config = dict(
    d_model=448,
    norm_eps=1e-05,
    tie_embeddings=False,
    init_std_qkv=0.0258,
    beta1=0.9,
    batch_tokens=131072,
    steps=4977,
)
Each number is 50 + 15 x the weight over its row's rms, rounded and kept within 0 to 99. Layers, rows and columns count from 0. The size before them is the row's rms in percent of the matrix's.

# layer 3 MLP down, 448x1792, rms 0.0676, rows 422-447, columns 336-391
099:29 43 34 65 53 70 35 69 47 70 64 40 49 52 48 53 67 23 63 39 38 38 15 50 52 57 45 58 45 08 57 54 44 87 33 55 51 68 50 69 57 47 56 55 44 62 52 47 28 61 44 58 47 61 65 35
101:40 69 42 50 67 55 33 32 41 39 43 32 48 33 46 46 48 50 35 23 03 37 36 33 38 43 65 49 84 37 69 74 48 71 47 39 58 38 68 69 46 66 56 58 27 68 53 19 44 77 17 49 37 45 42 72
101:54 66 38 75 73 64 32 46 55 72 43 48 61 42 65 38 55 25 48 83 46 44 44 60 64 63 47 48 72 67 97 33 57 41 52 44 74 50 58 54 49 68 60 42 63 75 46 16 27 53 39 55 32 40 40 44
101:33 70 56 35 47 46 55 41 51 67 53 37 63 26 62 66 51 31 46 25 33 26 69 55 60 57 60 60 56 48 51 78 41 54 34 50 52 44 54 57 53 37 64 64 60 49 59 39 48 61 52 43 43 50 43 65
098:45 77 30 38 27 68 54 42 45 58 34 59 00 69 52 38 69 39 52 47 48 41 96 34 40 66 50 36 51 88 37 64 63 28 35 52 74 74 56 07 63 38 37 25 43 48 56 45 52 29 44 61 61 52 35 36
104:74 81 58 52 36 34 42 46 73 53 30 56 49 27 32 50 68 34 35 47 58 57 40 29 61 29 31 43 66 48 39 66 34 18 55 63 33 35 64 60 39 49 47 51 79 59 56 70 58 67 48 40 47 63 14 35
100:77 38 83 54 59 97 76 23 48 43 82 65 54 45 46 84 51 76 32 31 41 39 53 53 39 47 58 75 54 51 90 54 52 71 59 55 38 49 51 30 28 74 70 57 32 74 31 42 31 32 63 60 70 62 69 33
102:31 25 47 42 73 29 55 38 53 51 42 35 56 48 49 63 68 18 32 66 35 59 58 62 51 41 41 56 37 46 67 63 67 50 40 57 89 46 36 51 50 36 43 24 42 44 61 40 23 74 65 45 62 57 67 57
097:30 59 62 59 64 42 57 49 47 33 54 56 30 46 44 62 55 61 37 69 37 50 42 50 40 48 51 45 14 46 55 24 63 57 51 48 49 45 36 49 24 44 65 63 39 57 50 69 61 14 46 20 53 56 96 51
099:41 76 57 32 56 52 37 36 42 31 33 55 70 44 65 68 63 37 29 29 37 48 33 59 46 50 55 41 47 30 49 57 95 46 37 47 55 39 34 55 51 48 62 48 62 44 60 59 63 76 58 34 30 61 59 81
100:58 68 66 40 29 40 67 25 73 39 58 35 44 33 37 24 58 63 70 39 38 54 56 25 50 74 57 35 20 48 56 35 66 45 55 58 62 48 46 67 48 42 29 40 45 27 13 38 49 30 56 89 69 65 47 46
095:47 35 19 41 35 46 46 74 30 29 55 42 75 34 41 63 43 46 43 24 59 55 62 54 37 42 56 78 59 42 38 34 63 51 64 61 30 53 47 47 36 60 46 32 22 67 50 33 36 01 22 53 46 53 61 64
100:60 38 44 74 39 63 60 71 66 62 44 47 22 55 60 59 63 52 27 40 59 40 60 72 53 49 51 14 61 31 51 00 38 37 59 45 51 36 33 33 55 28 48 61 64 37 42 53 75 41 57 30 74 33 80 42
102:36 40 67 53 61 52 58 55 47 20 34 35 36 53 48 53 64 54 72 70 17 68 63 54 49 45 41 53 35 42 52 38 31 37 60 67 41 83 23 29 17 46 27 59 51 46 60 45 44 49 43 48 52 42 52 58
099:21 64 46 24 57 44 79 45 51 58 26 58 52 33 60 48 73 53 48 58 54 56 48 67 61 48 70 72 56 60 73 55 50 36 40 58 53 36 41 89 16 45 27 52 41 56 66 35 39 78 37 41 24 54 62 42
100:30 61 18 66 47 57 60 59 24 46 43 35 64 53 35 47 37 64 19 41 81 64 66 42 59 46 68 54 56 53 39 63 40 32 74 52 09 31 63 63 39 60 68 45 74 20 62 37 39 66 51 54 61 55 60 39
100:58 73 58 38 56 32 60 66 53 40 46 36 28 44 28 47 66 31 37 49 75 56 37 43 66 59 63 49 25 60 48 41 62 89 37 47 48 35 49 59 53 65 76 40 43 03 36 62 52 63 61 42 52 57 13 56
103:33 44 53 93 45 49 51 49 83 31 79 55 75 53 37 36 62 44 23 53 44 49 37 19 34 40 67 50 29 36 54 68 40 49 57 42 47 56 38 55 47 46 27 38 52 81 86 60 36 63 63 46 47 46 33 65
098:33 69 69 73 47 46 32 57 58 56 78 57 54 66 66 51 36 42 79 55 50 47 53 49 57 42 50 44 27 46 34 33 54 60 30 55 63 52 45 37 46 54 55 43 61 47 83 43 45 17 81 53 47 40 62 62
099:51 66 25 58 32 43 43 40 33 28 11 64 33 13 57 71 29 27 36 66 33 58 11 35 77 71 52 59 57 85 59 47 48 30 46 17 64 36 47 52 46 33 26 48 40 64 32 36 46 50 73 36 73 45 40 30
101:60 54 56 24 65 28 37 75 64 60 61 57 05 73 44 44 42 72 53 48 26 41 09 29 55 47 58 38 57 45 63 57 60 30 41 62 50 47 53 38 30 33 61 66 30 47 30 62 57 64 64 49 37 58 44 52
096:26 45 40 51 56 21 50 54 61 43 66 54 45 50 42 46 51 50 67 58 18 39 43 53 50 39 20 51 56 67 48 65 52 46 50 48 58 28 54 99 57 40 56 31 47 30 63 21 44 64 54 47 61 63 39 42
101:47 65 34 35 48 43 58 37 58 50 41 45 46 68 23 24 41 40 51 27 62 51 19 43 54 63 35 41 22 57 47 53 66 55 60 70 47 56 52 62 68 51 33 68 45 55 07 53 42 68 43 70 68 56 47 55
097:93 54 52 39 40 58 45 42 55 39 41 42 42 37 58 38 54 69 33 72 56 50 37 24 49 58 70 60 14 41 24 54 55 62 43 62 51 56 34 58 63 57 53 75 62 22 49 46 50 36 41 38 56 43 11 61
101:50 10 21 23 33 43 65 65 43 44 74 56 36 37 38 39 39 45 56 50 53 57 33 28 38 44 56 67 76 61 23 52 62 48 67 50 40 49 60 32 33 20 32 32 11 55 58 57 37 54 53 25 47 67 51 38
101:46 60 32 44 53 56 73 53 41 17 52 67 35 36 35 17 29 44 31 40 59 63 55 59 51 71 48 59 32 49 42 44 59 42 50 35 52 37 70 50 42 90 47 31 48 55 56 48 31 38 40 71 51 47 16 47